{"n_layer": 13, "d_model": 448, "n_head": 7, "n_kv_head": 7, "head_dim": 64, "d_mlp": 896, "vocab_size": 8945, "activation": "tanh_gelu", "norm": "layernorm", "norm_place": "pre", "norm_eps": 1e-05, "positions": "rope", "rope_base": 10000.0, "rope_fraction": 0.5, "qk_norm": false, "attn_scale": 0.125, "bias": "none", "tie_embeddings": false, "parallel_block": true, "init": "normal", "init_std_qkv": 0.0289, "init_std_o": 0.00567, "init_std_up": 0.0289, "init_std_down": 0.00567, "optimizer": "soap_variant", "lr": 0.00228, "beta1": 0.95, "beta2": 0.99, "weight_decay": 0.15, "lr_head": 0.00591, "grad_clip": 1.0, "warmup_steps": 200, "schedule": "wsd", "decay_fraction": 0.749, "decay_shape": "cos", "final_lr_fraction": 0.05, "batch_tokens": 262144, "seq_len": 2048, "doc_mask": true, "train_tokens": 1062000000, "steps": 4052, "dataset": "wikipedia_en"}
Each number is 50 + 10 x the weight over the matrix's rms, rounded and kept within 0 to 99. Layers, rows and columns count from 0.

# layer 9 attention value, 448x448, rms 0.0642, rows 43-85, columns 32-63
55 46 39 38 42 50 32 42 37 50 34 56 53 39 48 56 52 53 53 58 55 60 58 47 56 58 64 58 50 73 51 67
48 55 45 55 56 53 58 63 47 54 43 59 42 49 59 57 53 39 45 43 57 37 52 51 41 49 41 50 31 38 45 51
37 48 54 41 32 38 40 57 56 43 55 62 48 48 50 55 51 39 39 56 52 48 43 48 48 34 41 57 65 43 47 48
57 59 42 44 52 36 46 53 33 41 60 58 43 55 57 42 49 52 39 54 66 59 51 42 49 61 50 54 33 51 55 53
54 44 58 53 53 39 34 44 47 57 50 39 49 55 48 42 34 47 45 37 48 41 65 37 29 51 40 52 45 53 60 38
30 49 53 36 59 42 43 48 41 52 49 58 52 57 40 64 42 56 72 65 60 49 56 44 52 28 49 46 37 53 33 52
56 59 65 52 60 50 56 51 32 49 37 54 69 70 65 50 52 52 59 51 46 70 53 56 54 57 47 59 48 56 62 55
63 54 54 66 46 32 48 49 43 41 56 42 53 60 50 46 53 59 46 42 28 55 52 55 38 48 61 40 55 56 46 42
40 42 50 48 37 67 45 46 51 45 48 64 36 55 40 48 44 46 45 46 54 46 62 43 63 44 36 40 59 44 50 46
57 60 37 60 56 52 57 33 56 50 47 57 58 51 52 50 38 48 47 66 49 47 61 49 68 40 52 38 57 47 41 45
43 53 43 52 56 52 41 58 59 64 51 48 34 50 66 29 50 39 58 54 54 45 48 43 57 55 55 41 54 51 56 67
53 59 49 49 39 43 63 30 50 40 51 59 46 64 55 54 52 36 51 55 51 49 22 44 40 39 47 57 53 51 49 51
41 52 54 55 51 47 60 40 54 48 58 52 55 48 44 40 65 60 42 48 63 52 57 41 73 47 72 60 58 41 52 54
59 50 68 56 62 46 57 54 46 44 36 51 56 55 60 56 56 44 38 40 51 58 56 44 29 57 45 38 59 60 52 57
56 60 48 41 47 38 48 54 53 45 48 58 51 60 59 57 37 45 44 47 49 52 54 50 53 57 38 53 34 49 41 46
35 48 40 42 45 45 54 52 49 56 62 51 67 44 45 44 48 43 50 42 44 45 48 42 56 44 46 58 55 51 52 48
61 50 57 54 43 46 63 56 43 58 47 52 47 59 51 68 50 53 67 57 55 52 59 64 49 51 53 43 50 53 47 56
43 68 49 35 48 42 50 40 48 48 51 52 35 54 41 56 53 62 46 50 40 50 34 43 50 58 59 58 49 43 39 59
42 43 59 39 49 60 49 43 51 48 44 38 57 54 57 51 42 42 56 69 46 64 33 52 36 46 51 51 46 45 55 71
48 55 52 38 33 51 37 55 53 59 53 39 46 47 50 65 46 38 76 54 50 56 50 64 63 54 63 48 52 45 60 40
47 51 34 38 48 39 30 63 52 57 50 53 64 38 43 56 50 54 59 48 63 46 61 56 50 55 54 67 50 56 37 46
79 44 34 46 63 45 48 57 40 61 40 39 55 58 47 31 65 48 59 42 63 57 42 62 30 76 65 48 49 53 63 56
38 34 41 53 62 45 43 62 32 49 54 54 59 49 47 43 73 73 57 44 37 42 37 48 56 62 51 41 26 58 49 47
51 51 54 57 63 51 57 51 68 65 28 47 57 46 29 41 51 41 37 65 49 56 46 31 52 41 38 66 48 54 35 56
58 57 52 40 52 59 64 50 51 44 65 56 43 49 46 43 50 43 49 50 68 49 67 36 57 57 62 43 73 41 67 61
60 43 53 44 49 55 61 68 47 67 58 54 28 49 65 49 42 77 55 58 50 28 69 57 41 72 56 57 52 56 39 51
48 52 43 46 53 48 47 51 44 51 82 47 62 42 52 53 56 46 48 55 52 63 58 63 48 39 52 73 17 41 62 51
52 59 51 39 48 60 49 59 45 50 58 49 47 48 48 35 57 55 49 39 74 45 32 33 44 38 46 53 45 38 38 38
38 43 50 34 58 39 55 50 53 49 20 38 62 63 49 54 45 38 39 65 61 28 55 28 58 52 42 61 60 47 33 58
41 43 47 40 44 58 46 49 52 54 62 56 36 73 47 44 37 67 57 66 54 52 53 59 50 52 46 48 30 41 55 51
55 57 49 39 80 58 83 58 41 52 62 65 43 31 46 44 54 63 48 36 40 46 52 51 44 43 39 69 28 29 78 49
31 60 60 63 40 64 36 42 32 50 30 57 59 68 73 42 50 53 79 48 37 61 51 49 35 38 79 28 53 56 62 61
56 42 48 61 51 43 70 53 41 37 53 50 69 47 52 33 46 55 68 65 66 42 45 52 73 35 60 38 64 33 47 54
57 39 31 52 60 40 57 47 52 44 45 55 43 46 51 46 45 56 45 45 31 53 63 67 30 66 32 60 52 57 46 55
31 49 43 35 51 60 54 59 49 51 47 45 41 46 44 52 39 57 62 48 45 53 54 43 63 58 29 77 51 60 43 59
65 51 72 57 42 28 47 33 43 57 62 42 73 27 30 51 57 29 45 44 63 55 42 39 40 48 41 82 19 60 40 57
68 55 63 36 68 45 42 51 50 82 62 32 42 44 60 54 47 63 46 31 67 49 29 32 54 46 59 69 41 21 43 55
41 46 35 47 52 59 60 46 62 56 44 38 42 35 21 30 56 34 32 49 63 61 43 60 43 45 66 30 51 66 54 33
54 42 49 59 69 39 57 25 59 40 59 54 62 32 55 44 39 76 37 39 48 54 44 54 34 51 37 57 43 38 49 53
52 41 34 62 64 51 55 71 35 50 34 42 49 62 53 37 45 70 54 53 48 49 53 24 63 40 49 83 52 47 47 40
49 63 73 73 46 51 62 64 49 53 33 57 54 47 61 47 64 45 53 50 54 39 49 33 50 77 40 40 73 60 41 60
52 45 45 35 52 43 30 58 58 40 68 56 37 50 43 44 39 22 59 39 54 54 61 36 50 55 59 37 59 57 45 49
45 38 46 44 60 61 46 31 50 46 42 52 54 53 29 37 39 59 55 55 53 34 36 51 47 33 43 49 43 37 53 48
# layer 9 attention output (transposed), 448x448, rms 0.056, rows 43-85, columns 32-63
52 63 52 64 57 60 52 55 41 44 42 39 42 53 52 48 61 52 47 55 42 36 40 36 50 40 55 44 58 47 41 46
62 56 51 57 55 43 53 41 35 39 48 47 63 44 58 49 62 59 46 65 38 56 54 41 44 37 45 38 64 66 49 42
75 58 46 54 56 43 60 38 60 53 48 42 48 48 62 50 47 43 61 45 40 48 68 55 41 47 50 52 40 55 34 57
53 42 59 49 52 46 45 53 71 43 52 42 48 51 28 53 62 41 52 58 50 51 67 59 37 50 60 39 59 55 41 44
39 58 49 37 44 56 67 52 40 37 38 51 53 57 30 48 70 43 59 55 53 50 41 67 69 70 45 52 47 49 35 53
55 35 56 43 44 56 40 49 53 36 41 33 38 29 70 52 67 46 26 54 46 46 48 56 42 57 46 51 48 49 29 52
56 45 46 50 53 51 53 50 50 61 43 42 47 42 37 63 59 41 46 55 39 55 39 34 58 36 47 43 43 49 38 34
40 33 49 51 59 48 42 57 50 52 52 63 45 44 35 56 59 44 54 70 60 45 50 37 70 49 19 51 41 35 55 61
58 51 67 60 54 43 62 57 42 41 39 37 62 51 58 53 52 48 49 54 54 37 50 59 26 51 64 58 57 57 50 48
49 41 44 61 35 49 53 57 40 66 65 54 47 56 33 34 44 46 48 50 35 46 71 42 51 73 49 49 48 53 54 49
36 44 42 55 53 58 54 45 35 40 39 49 52 58 45 52 45 53 41 62 45 46 50 57 43 39 38 69 49 66 49 45
44 50 42 40 48 62 34 48 62 47 41 32 56 55 52 45 62 66 52 32 45 55 57 46 60 50 57 52 57 65 57 61
51 46 57 33 44 43 36 62 55 52 55 55 54 58 55 50 52 57 66 38 65 56 48 61 40 41 26 51 50 55 46 41
41 55 64 45 34 53 57 33 56 56 61 53 40 52 34 54 59 58 53 56 61 50 49 44 74 44 40 55 46 40 51 55
35 55 55 54 49 64 60 43 58 64 63 39 55 37 41 41 63 52 62 54 44 40 63 56 42 38 63 53 51 49 64 47
50 49 59 56 47 60 60 52 50 46 38 55 61 50 61 47 42 58 51 73 45 58 40 53 65 56 69 61 56 47 55 39
37 50 57 48 59 61 53 55 48 35 60 39 43 43 39 49 58 50 40 59 53 51 56 29 38 54 43 36 42 55 58 68
41 48 31 75 51 57 42 56 72 47 73 60 55 42 62 51 38 45 38 47 56 46 44 45 47 62 49 46 36 54 51 34
50 49 51 54 55 52 57 43 45 63 54 45 65 60 51 38 58 65 44 31 51 28 40 42 60 55 37 55 57 41 48 40
56 47 52 52 59 51 41 47 42 53 64 60 36 54 35 39 47 53 48 46 54 42 62 45 42 49 63 56 41 57 56 70
53 46 57 51 55 72 51 43 49 61 40 49 46 70 50 45 43 38 37 51 50 52 50 40 46 50 59 54 76 48 60 52
62 66 68 44 30 55 50 46 50 57 40 45 46 45 51 48 22 62 53 30 24 44 43 45 57 48 51 57 47 35 62 53
58 62 68 62 69 67 59 35 60 47 47 48 39 57 51 53 52 54 50 44 64 28 30 37 76 51 61 58 42 56 57 33
46 47 44 65 60 53 48 47 51 40 60 39 67 37 60 53 52 55 44 54 43 63 52 34 53 46 51 51 55 59 46 45
72 54 42 53 43 51 43 47 51 62 51 62 71 37 37 33 45 55 52 36 55 37 49 42 57 47 75 62 52 26 58 49
75 55 50 60 53 37 60 23 52 45 50 64 60 30 53 64 57 46 48 60 34 46 40 70 61 48 58 69 50 46 48 47
71 39 48 51 38 45 52 40 54 52 62 58 53 56 56 57 49 58 57 56 47 38 37 31 37 41 56 59 54 49 29 58
66 56 63 40 39 40 46 52 32 72 56 56 70 61 45 66 32 51 39 64 39 67 48 46 65 50 47 56 22 53 55 74
58 54 41 42 42 26 51 65 52 38 40 62 53 59 43 44 44 59 57 65 65 39 57 51 55 50 34 55 41 46 28 31
61 71 42 54 55 60 53 55 35 52 45 54 57 45 40 27 68 53 44 61 62 47 57 46 52 55 54 58 50 38 65 44
65 60 46 71 51 76 66 55 36 59 65 65 61 59 44 57 65 58 41 30 52 33 48 55 62 53 67 42 40 71 50 35
47 55 60 72 69 56 51 60 53 32 50 68 47 57 67 63 33 72 50 51 47 52 44 44 47 53 24 60 38 39 66 62
40 55 53 36 46 51 51 43 53 36 32 55 43 52 40 59 76 63 50 33 44 50 51 42 53 62 71 44 64 38 59 39
47 56 52 55 68 45 57 64 56 48 44 52 50 46 27 30 49 40 37 48 54 50 48 53 71 50 31 33 64 63 49 54
55 52 62 53 32 31 53 35 52 41 43 42 55 41 50 58 39 44 48 59 41 43 38 48 52 48 48 53 59 35 40 47
43 29 27 44 51 48 57 48 67 47 47 62 59 54 54 40 57 47 27 54 49 61 60 41 37 47 60 74 57 27 49 37
38 58 62 71 60 62 42 56 24 48 63 48 45 55 52 48 58 37 33 39 36 39 39 51 55 63 56 70 43 79 36 34
37 43 45 40 39 47 57 39 44 45 37 61 51 54 49 75 47 60 60 73 80 55 50 49 45 40 49 56 51 53 39 65
39 56 68 56 32 57 43 63 43 43 33 40 45 42 51 53 62 51 55 53 45 49 49 57 59 56 61 46 63 58 46 52
51 51 49 51 58 48 44 37 55 42 60 64 58 43 47 51 27 59 61 42 70 42 47 54 56 52 78 61 59 53 43 49
55 44 46 38 29 51 48 33 49 78 49 50 36 44 53 54 51 53 68 59 49 51 60 46 53 46 44 47 39 43 36 52
39 46 60 42 58 54 56 45 42 46 53 27 39 49 75 46 42 35 29 52 32 41 33 49 23 50 62 67 42 42 52 73
37 56 46 63 40 65 52 59 43 45 58 56 61 76 51 44 55 46 35 52 51 58 47 48 37 45 34 29 64 42 53 64
# layer 9 attention query, 448x448, rms 0.0517, rows 64-127, columns 32-63
45 56 44 40 44 58 52 42 53 39 33 48 43 40 50 47 42 43 45 55 61 54 49 61 36 54 61 34 62 49 57 49
57 41 59 43 53 39 57 61 42 47 57 32 68 53 76 54 69 47 52 41 50 51 73 38 32 30 46 44 48 60 64 49
50 64 52 65 51 49 41 30 44 50 33 69 29 56 38 41 33 59 48 57 41 46 38 67 63 59 44 55 55 44 52 57
63 53 38 46 49 44 53 49 55 43 44 59 47 36 57 48 56 46 41 48 60 54 47 65 38 39 44 47 66 57 55 52
58 50 52 43 40 42 48 61 44 31 54 36 49 44 67 50 68 44 54 39 60 48 60 39 34 39 49 53 56 55 57 47
47 42 41 33 51 55 55 54 60 45 65 43 68 58 60 63 58 58 52 46 42 52 45 48 55 40 51 43 44 56 37 50
58 47 46 61 56 63 49 39 52 62 47 66 55 67 46 48 26 50 46 69 45 56 43 52 64 64 52 47 45 38 46 57
54 55 67 51 40 56 40 54 37 53 58 32 38 40 51 51 49 43 45 57 67 51 53 58 51 49 46 56 65 54 51 46
58 55 77 57 52 61 43 60 22 47 59 36 33 45 52 52 53 48 56 61 57 42 56 46 54 57 51 51 61 49 58 43
53 59 50 48 35 54 49 55 51 43 45 42 46 29 52 46 64 49 52 38 52 53 50 43 37 33 47 57 54 50 49 45
45 39 47 43 57 40 48 47 77 42 55 53 63 46 49 67 50 61 50 41 48 53 53 45 46 42 48 35 46 57 47 62
42 43 44 56 63 52 60 52 63 46 42 62 54 69 50 51 44 59 56 52 52 38 50 58 49 62 51 37 50 48 60 55
49 47 56 58 43 49 55 60 44 60 45 47 57 65 49 45 41 46 56 58 49 56 49 58 46 43 55 37 45 43 53 54
59 61 71 59 37 62 40 69 24 55 61 38 35 40 51 44 46 40 44 63 56 30 51 53 52 56 46 60 51 54 52 38
45 54 56 62 53 47 54 54 42 55 45 54 51 61 57 46 46 45 50 45 48 41 58 58 35 61 46 34 55 50 70 41
54 62 56 55 49 48 60 49 25 52 61 40 46 42 50 59 38 34 48 50 52 37 53 48 66 49 52 48 44 44 49 54
56 59 39 52 66 62 57 49 52 53 43 33 63 53 49 45 59 43 53 67 45 67 46 43 45 37 39 56 50 36 52 51
78 62 62 37 63 51 48 48 42 38 50 54 48 58 43 42 17 35 62 54 53 64 59 35 50 68 53 70 65 60 50 37
58 56 30 43 62 52 51 52 73 47 33 53 47 59 39 52 47 58 55 68 40 70 59 36 42 49 42 55 59 40 44 43
49 59 44 72 49 51 67 37 44 41 66 54 49 54 53 46 55 49 53 54 46 57 52 55 42 61 58 52 63 47 45 40
36 58 40 72 29 60 56 31 62 74 41 52 59 51 48 47 69 58 35 61 53 47 51 48 45 50 34 52 51 56 48 37
50 52 62 53 52 44 48 50 43 43 57 70 65 44 48 36 56 32 36 51 46 48 68 39 42 47 57 47 42 58 59 70
55 33 31 48 43 43 56 36 52 54 34 58 58 60 43 47 47 57 50 46 49 57 49 62 60 51 45 45 31 40 41 31
48 42 24 35 43 49 42 52 66 52 45 45 29 69 28 55 73 48 46 42 54 56 35 68 50 50 45 56 59 61 42 32
47 46 52 54 37 58 61 55 37 62 59 60 54 63 55 53 40 42 46 43 52 33 62 52 49 51 49 53 37 50 59 46
54 41 51 52 50 39 67 67 49 41 47 69 39 43 46 54 60 62 71 41 36 50 54 54 59 64 65 49 46 60 53 52
71 50 47 25 48 56 45 53 47 37 49 53 44 46 41 62 60 58 61 38 57 33 64 42 56 41 44 51 49 44 67 51
35 48 53 47 30 52 76 40 34 54 43 51 57 42 60 66 45 54 21 32 48 63 54 59 42 51 59 50 64 44 60 43
39 48 64 47 51 59 52 54 51 63 54 57 35 33 46 68 42 53 58 37 59 54 45 60 42 61 29 44 60 61 43 59
54 41 58 52 60 58 58 47 52 53 30 64 37 54 45 49 44 67 51 34 52 64 64 64 38 29 47 35 34 57 55 48
63 43 66 35 44 44 45 49 41 45 47 47 45 24 41 44 65 61 47 42 50 58 67 56 65 37 40 57 57 52 60 59
50 53 54 69 43 50 46 48 45 52 50 54 57 44 70 31 67 62 53 45 56 57 47 59 33 49 41 52 54 47 59 46
35 45 62 46 33 46 60 63 39 41 67 30 37 41 52 57 36 76 60 28 56 45 44 42 49 59 24 48 54 62 46 55
50 43 74 63 55 55 57 40 55 57 57 65 46 48 49 59 58 62 46 48 52 43 57 55 50 78 52 49 67 42 52 53
51 37 56 42 47 43 53 30 48 58 65 71 50 43 44 52 66 58 61 34 60 76 53 27 44 74 47 57 43 58 65 42
53 56 35 29 48 56 40 47 49 70 54 29 37 55 63 47 54 57 54 28 55 69 44 37 42 63 56 41 55 52 38 46
25 62 53 48 37 51 43 61 46 39 36 60 41 58 45 47 47 60 67 38 53 71 55 62 41 44 36 38 50 49 67 32
50 58 41 77 56 59 67 42 34 35 61 46 46 47 61 37 34 34 67 61 62 46 40 41 43 54 58 53 73 74 59 73
51 53 34 59 48 65 53 51 60 36 48 60 63 48 46 46 57 49 53 69 62 52 65 71 45 41 41 40 64 57 62 53
58 61 40 36 45 35 53 48 41 47 65 37 48 49 58 37 41 48 48 55 63 33 72 46 42 29 63 52 50 54 51 53
76 48 36 17 29 47 44 47 44 45 54 47 37 49 54 65 61 55 55 47 61 37 44 63 51 59 47 68 43 51 61 55
54 66 41 50 42 44 39 47 50 65 53 49 52 47 42 35 44 45 50 44 39 54 46 48 43 49 51 48 48 68 49 45
26 54 68 40 57 59 62 33 51 81 49 63 57 64 63 44 27 29 33 61 52 30 47 44 48 45 46 35 51 55 47 29
61 53 49 65 40 70 36 52 69 49 63 65 57 54 48 38 62 58 47 54 32 55 52 39 51 50 63 46 52 60 47 29
38 48 56 65 60 63 76 35 38 55 51 59 60 58 50 67 60 42 59 48 50 36 50 51 26 56 52 53 34 46 41 61
40 42 48 36 45 44 55 58 53 49 34 49 39 56 71 48 38 35 42 47 47 57 42 41 52 57 37 60 60 45 66 50
54 63 41 52 53 37 44 72 47 28 54 49 41 41 53 62 55 65 58 55 67 47 60 63 63 35 46 69 41 57 52 28
46 61 56 43 56 46 37 50 45 45 59 63 66 36 63 51 77 70 42 49 56 50 53 49 42 45 63 33 58 53 33 49
45 50 59 36 69 40 43 44 55 48 52 34 32 43 52 45 45 39 52 40 52 46 52 67 51 57 53 43 58 49 53 53
48 44 51 51 40 31 58 60 56 49 81 44 56 35 38 50 59 63 37 59 56 67 30 39 36 45 56 34 43 43 60 35
49 49 44 67 48 36 51 32 41 58 59 48 48 54 50 43 45 41 51 52 40 51 28 55 59 59 59 52 40 64 35 35
56 35 45 54 44 57 39 51 41 55 45 58 50 56 53 48 53 41 59 52 56 33 39 44 47 50 43 50 54 48 49 42
59 46 41 54 54 47 40 40 62 41 56 59 58 39 26 54 64 58 51 49 56 33 49 50 67 61 55 46 54 46 72 53
74 52 66 51 38 50 36 52 43 61 50 59 39 36 75 36 67 59 49 64 42 48 64 38 55 63 21 49 42 63 56 56
56 35 47 56 53 61 49 49 44 52 35 50 43 50 42 52 33 51 33 71 51 53 36 55 45 50 46 49 54 38 53 41
35 57 25 62 32 66 63 49 51 37 57 65 40 48 59 46 68 55 56 32 50 30 48 66 44 55 55 49 62 53 55 34
33 50 35 45 52 33 66 50 43 76 49 50 38 62 48 62 62 24 45 42 62 48 27 51 63 55 52 52 32 40 30 44
58 59 58 63 51 39 39 56 65 44 58 43 52 35 39 69 42 47 43 55 40 54 45 41 39 43 41 58 54 48 65 51
29 49 63 60 60 49 53 52 46 58 50 45 36 56 57 38 46 21 42 70 54 31 49 42 58 47 30 56 62 55 58 49
72 45 29 40 49 53 56 55 54 53 35 64 68 49 54 51 49 49 58 54 40 57 55 46 52 48 46 59 46 56 59 37
43 32 46 38 27 43 72 39 36 41 45 43 56 63 39 47 33 41 48 44 50 52 44 69 50 57 51 43 51 29 61 59
37 65 62 52 57 62 44 34 46 54 61 41 67 63 65 62 40 67 59 55 55 45 32 45 60 50 50 63 53 32 62 50
41 66 39 55 57 70 53 62 51 61 63 50 52 41 48 37 45 54 54 37 69 25 69 56 48 29 37 34 46 48 48 61
54 69 49 59 57 53 39 58 52 84 53 56 44 33 44 25 19 53 53 56 39 27 56 49 48 73 69 38 40 41 57 35
# layer 9 attention key, 448x448, rms 0.0515, rows 64-127, columns 32-63
47 57 64 52 48 45 42 44 42 44 51 54 55 55 50 51 51 45 49 54 64 33 46 48 54 54 51 58 54 47 53 46
33 51 42 46 49 55 46 49 68 48 44 58 46 46 39 62 57 60 53 66 47 60 48 48 48 65 59 61 45 46 43 54
52 46 62 49 49 50 46 47 36 42 51 37 62 53 62 48 50 43 38 49 55 52 50 51 55 35 47 48 66 54 48 50
36 61 57 49 46 52 54 47 33 60 51 41 53 46 53 56 27 37 53 52 50 51 40 34 46 60 49 49 49 62 47 46
46 53 47 48 56 60 57 48 56 50 43 49 35 43 40 47 52 52 60 54 44 38 44 44 41 57 51 44 43 34 54 57
47 51 48 55 45 52 47 49 58 60 42 55 45 45 35 47 60 54 46 54 45 50 62 51 45 51 48 58 38 35 49 57
59 59 58 49 47 47 52 48 56 49 44 39 47 46 63 42 53 52 45 39 54 44 57 49 57 46 45 71 54 47 53 56
48 62 29 47 40 53 51 50 43 41 56 48 49 51 37 57 38 55 69 46 44 46 47 34 47 52 51 34 51 49 50 54
50 45 28 39 43 55 54 50 45 59 56 51 41 55 51 50 47 41 49 38 46 51 51 46 52 47 51 56 47 57 43 59
43 49 51 53 65 56 47 51 48 50 51 50 57 46 48 60 47 57 61 60 51 44 50 54 49 56 58 38 51 47 54 36
50 55 59 42 50 39 40 46 61 46 45 57 51 53 51 38 67 52 45 53 48 56 51 64 50 54 63 49 56 43 59 46
39 53 62 41 49 46 55 55 44 47 47 46 50 51 42 38 55 38 48 46 54 55 47 38 59 43 48 54 45 47 36 54
34 46 42 28 59 60 49 52 51 58 51 38 46 58 55 47 56 56 42 45 53 68 54 35 47 52 35 49 34 42 27 50
39 44 43 51 50 62 49 51 48 50 55 33 42 57 49 66 43 49 59 49 49 54 50 49 48 51 45 54 45 55 42 53
41 40 46 37 51 72 46 62 53 49 30 51 38 56 49 57 48 49 46 44 48 62 49 45 61 61 48 74 32 62 18 57
60 57 44 54 55 68 51 51 46 53 37 53 38 53 52 55 49 45 56 54 51 49 48 42 48 62 41 55 45 54 54 51
39 61 42 59 39 62 53 44 43 50 36 63 52 45 46 37 55 51 47 54 38 49 54 39 52 44 34 48 32 70 39 55
59 50 59 34 48 56 61 72 41 51 29 56 45 54 57 35 57 38 50 56 43 57 34 36 50 61 47 52 34 54 61 31
47 52 58 44 66 44 39 56 43 48 44 56 39 40 51 42 58 53 50 49 35 52 48 46 36 49 50 40 42 47 49 43
35 50 36 60 57 66 69 48 37 42 40 41 35 64 57 42 39 46 58 55 47 57 56 58 63 46 44 56 51 75 39 42
32 33 59 46 44 67 61 65 48 53 50 40 27 56 52 47 56 40 65 46 52 47 31 50 60 58 38 42 52 25 40 42
49 38 59 60 49 55 39 64 52 51 53 53 42 62 36 57 57 63 61 53 67 42 42 58 47 50 52 62 49 45 71 56
54 53 65 41 51 34 30 45 42 33 57 52 82 16 47 33 44 59 62 41 60 55 38 59 41 41 49 26 60 34 55 36
49 49 53 41 48 47 48 45 49 49 47 43 44 46 55 38 49 52 55 61 46 46 47 52 44 39 62 52 39 40 53 50
50 61 68 47 57 49 42 57 38 35 61 63 55 45 39 47 34 49 67 67 62 48 49 50 34 64 36 42 48 62 40 41
50 55 35 31 29 57 50 54 55 47 48 71 57 73 61 50 43 59 46 50 61 36 66 58 47 52 35 64 49 37 63 51
63 55 55 38 53 70 61 54 53 52 53 66 47 47 51 57 36 59 42 70 61 35 53 44 30 47 42 63 69 48 52 39
39 56 25 41 57 58 32 51 58 43 55 35 72 38 64 65 39 52 30 22 45 60 34 45 54 24 65 68 76 60 50 49
43 63 69 52 64 59 49 59 53 78 54 63 60 53 52 49 40 51 57 50 68 36 41 50 60 42 44 33 65 47 58 55
51 64 63 47 39 36 47 43 47 40 25 49 33 49 43 51 53 46 52 40 42 73 37 43 32 27 66 52 41 53 47 52
59 53 66 35 55 45 48 48 65 52 43 52 43 20 45 19 63 50 51 58 57 39 41 50 40 56 60 41 51 50 40 57
34 53 50 59 65 70 50 42 49 55 58 60 64 60 45 67 81 44 46 59 62 61 45 72 46 44 56 43 54 31 42 36
53 59 49 62 55 49 62 33 55 57 75 51 47 53 53 63 40 49 56 41 45 49 58 58 32 52 52 45 63 45 48 41
38 57 48 48 67 48 51 31 51 46 50 51 54 47 56 42 38 41 47 51 48 52 49 42 45 37 43 46 67 56 51 42
74 48 52 59 45 55 66 51 46 46 60 60 53 39 37 50 35 47 63 56 65 64 57 58 47 36 49 45 37 58 58 46
62 53 68 40 48 66 43 50 51 64 31 34 38 73 52 77 50 49 55 55 48 56 39 57 45 57 42 55 74 62 44 45
47 56 79 77 75 70 50 56 57 63 38 50 58 62 54 48 48 56 51 50 34 49 39 57 55 56 33 43 50 45 64 36
54 65 56 46 52 52 54 64 44 53 38 49 47 45 46 61 67 55 47 58 74 58 62 51 61 55 57 48 59 52 74 50
39 42 48 57 51 67 34 54 67 64 38 44 34 58 50 60 43 54 71 55 50 51 43 59 41 35 45 45 49 68 62 31
40 67 45 36 55 50 53 57 34 52 46 62 44 51 57 48 32 59 42 66 50 37 63 45 47 54 51 50 46 47 40 63
69 38 44 29 54 37 46 26 35 61 37 82 45 44 48 42 46 50 50 52 35 46 54 57 40 44 63 53 55 46 43 41
50 53 56 70 68 50 50 53 53 28 55 36 72 38 57 56 45 49 55 52 37 51 54 76 66 47 54 47 65 45 59 67
43 67 67 64 45 81 54 42 42 79 55 83 74 48 38 44 43 52 52 51 39 39 52 64 57 60 45 63 69 41 47 41
54 69 50 31 53 77 44 52 66 35 60 56 58 43 44 45 48 58 66 55 48 57 56 36 43 45 63 50 52 77 58 44
61 33 42 49 45 52 56 46 56 40 59 47 60 48 44 57 59 52 57 71 58 65 59 47 41 66 34 45 42 65 66 45
43 54 53 50 26 44 42 47 47 48 57 63 37 51 49 53 51 46 46 61 40 58 59 39 46 69 61 49 38 53 57 64
41 33 34 62 54 27 45 56 41 31 44 46 65 49 66 51 51 57 62 47 51 35 49 53 53 42 44 51 53 43 38 65
59 66 40 61 61 63 47 20 38 46 61 60 40 55 44 57 35 45 52 58 52 52 36 60 40 38 59 58 45 45 43 34
54 60 42 57 69 42 50 48 61 50 54 35 35 69 58 53 40 68 45 47 64 61 65 37 65 47 37 55 31 42 44 52
49 70 54 58 50 55 53 58 64 44 37 49 59 33 46 51 40 43 46 58 30 65 43 47 19 41 44 51 45 69 54 56
63 44 59 68 52 54 30 55 48 53 64 64 37 55 55 51 39 49 62 65 41 56 50 44 51 61 40 52 51 55 66 30
27 44 35 46 60 37 57 37 53 60 42 65 41 67 74 64 57 54 29 45 57 48 53 34 42 51 41 45 44 38 41 39
41 54 51 48 49 30 24 43 54 50 48 55 61 49 38 30 41 39 36 52 52 50 48 40 68 47 63 47 40 59 47 33
56 36 39 59 41 46 48 51 57 76 70 59 31 04 54 52 77 44 74 48 74 44 73 43 51 44 51 38 47 69 58 58
44 44 55 59 67 41 43 56 36 67 30 43 38 40 49 51 47 48 25 42 36 50 60 33 65 58 51 58 55 31 48 59
59 33 47 40 40 60 54 37 49 34 65 65 34 51 48 39 53 42 51 62 61 50 56 34 57 57 16 26 41 60 42 34
55 60 55 62 58 52 33 58 41 43 38 56 63 42 46 53 62 41 49 54 49 52 53 40 61 75 49 52 57 42 50 51
52 55 54 54 75 56 59 51 57 62 53 70 50 52 45 56 40 50 68 53 57 53 50 46 48 38 54 28 58 55 62 68
48 59 40 56 53 68 59 38 62 70 44 44 37 49 31 52 54 50 50 42 41 49 52 59 40 44 60 38 47 54 57 61
49 33 38 67 57 55 53 43 41 55 45 56 49 66 45 48 29 51 46 54 64 52 47 27 53 52 48 44 41 51 38 62
55 55 49 41 31 58 33 48 50 44 46 52 46 71 73 54 43 53 38 49 24 34 49 70 44 61 37 43 56 46 54 64
33 70 63 42 56 57 44 46 52 56 58 42 49 38 46 36 57 45 61 44 47 46 62 32 38 73 69 57 62 35 44 54
35 64 50 21 45 51 57 58 40 55 58 24 44 30 50 47 23 50 33 57 46 39 52 65 46 47 54 60 35 45 59 46
57 64 63 74 57 50 48 62 29 46 55 52 35 52 52 45 36 52 57 54 51 58 50 57 56 56 61 41 54 57 54 50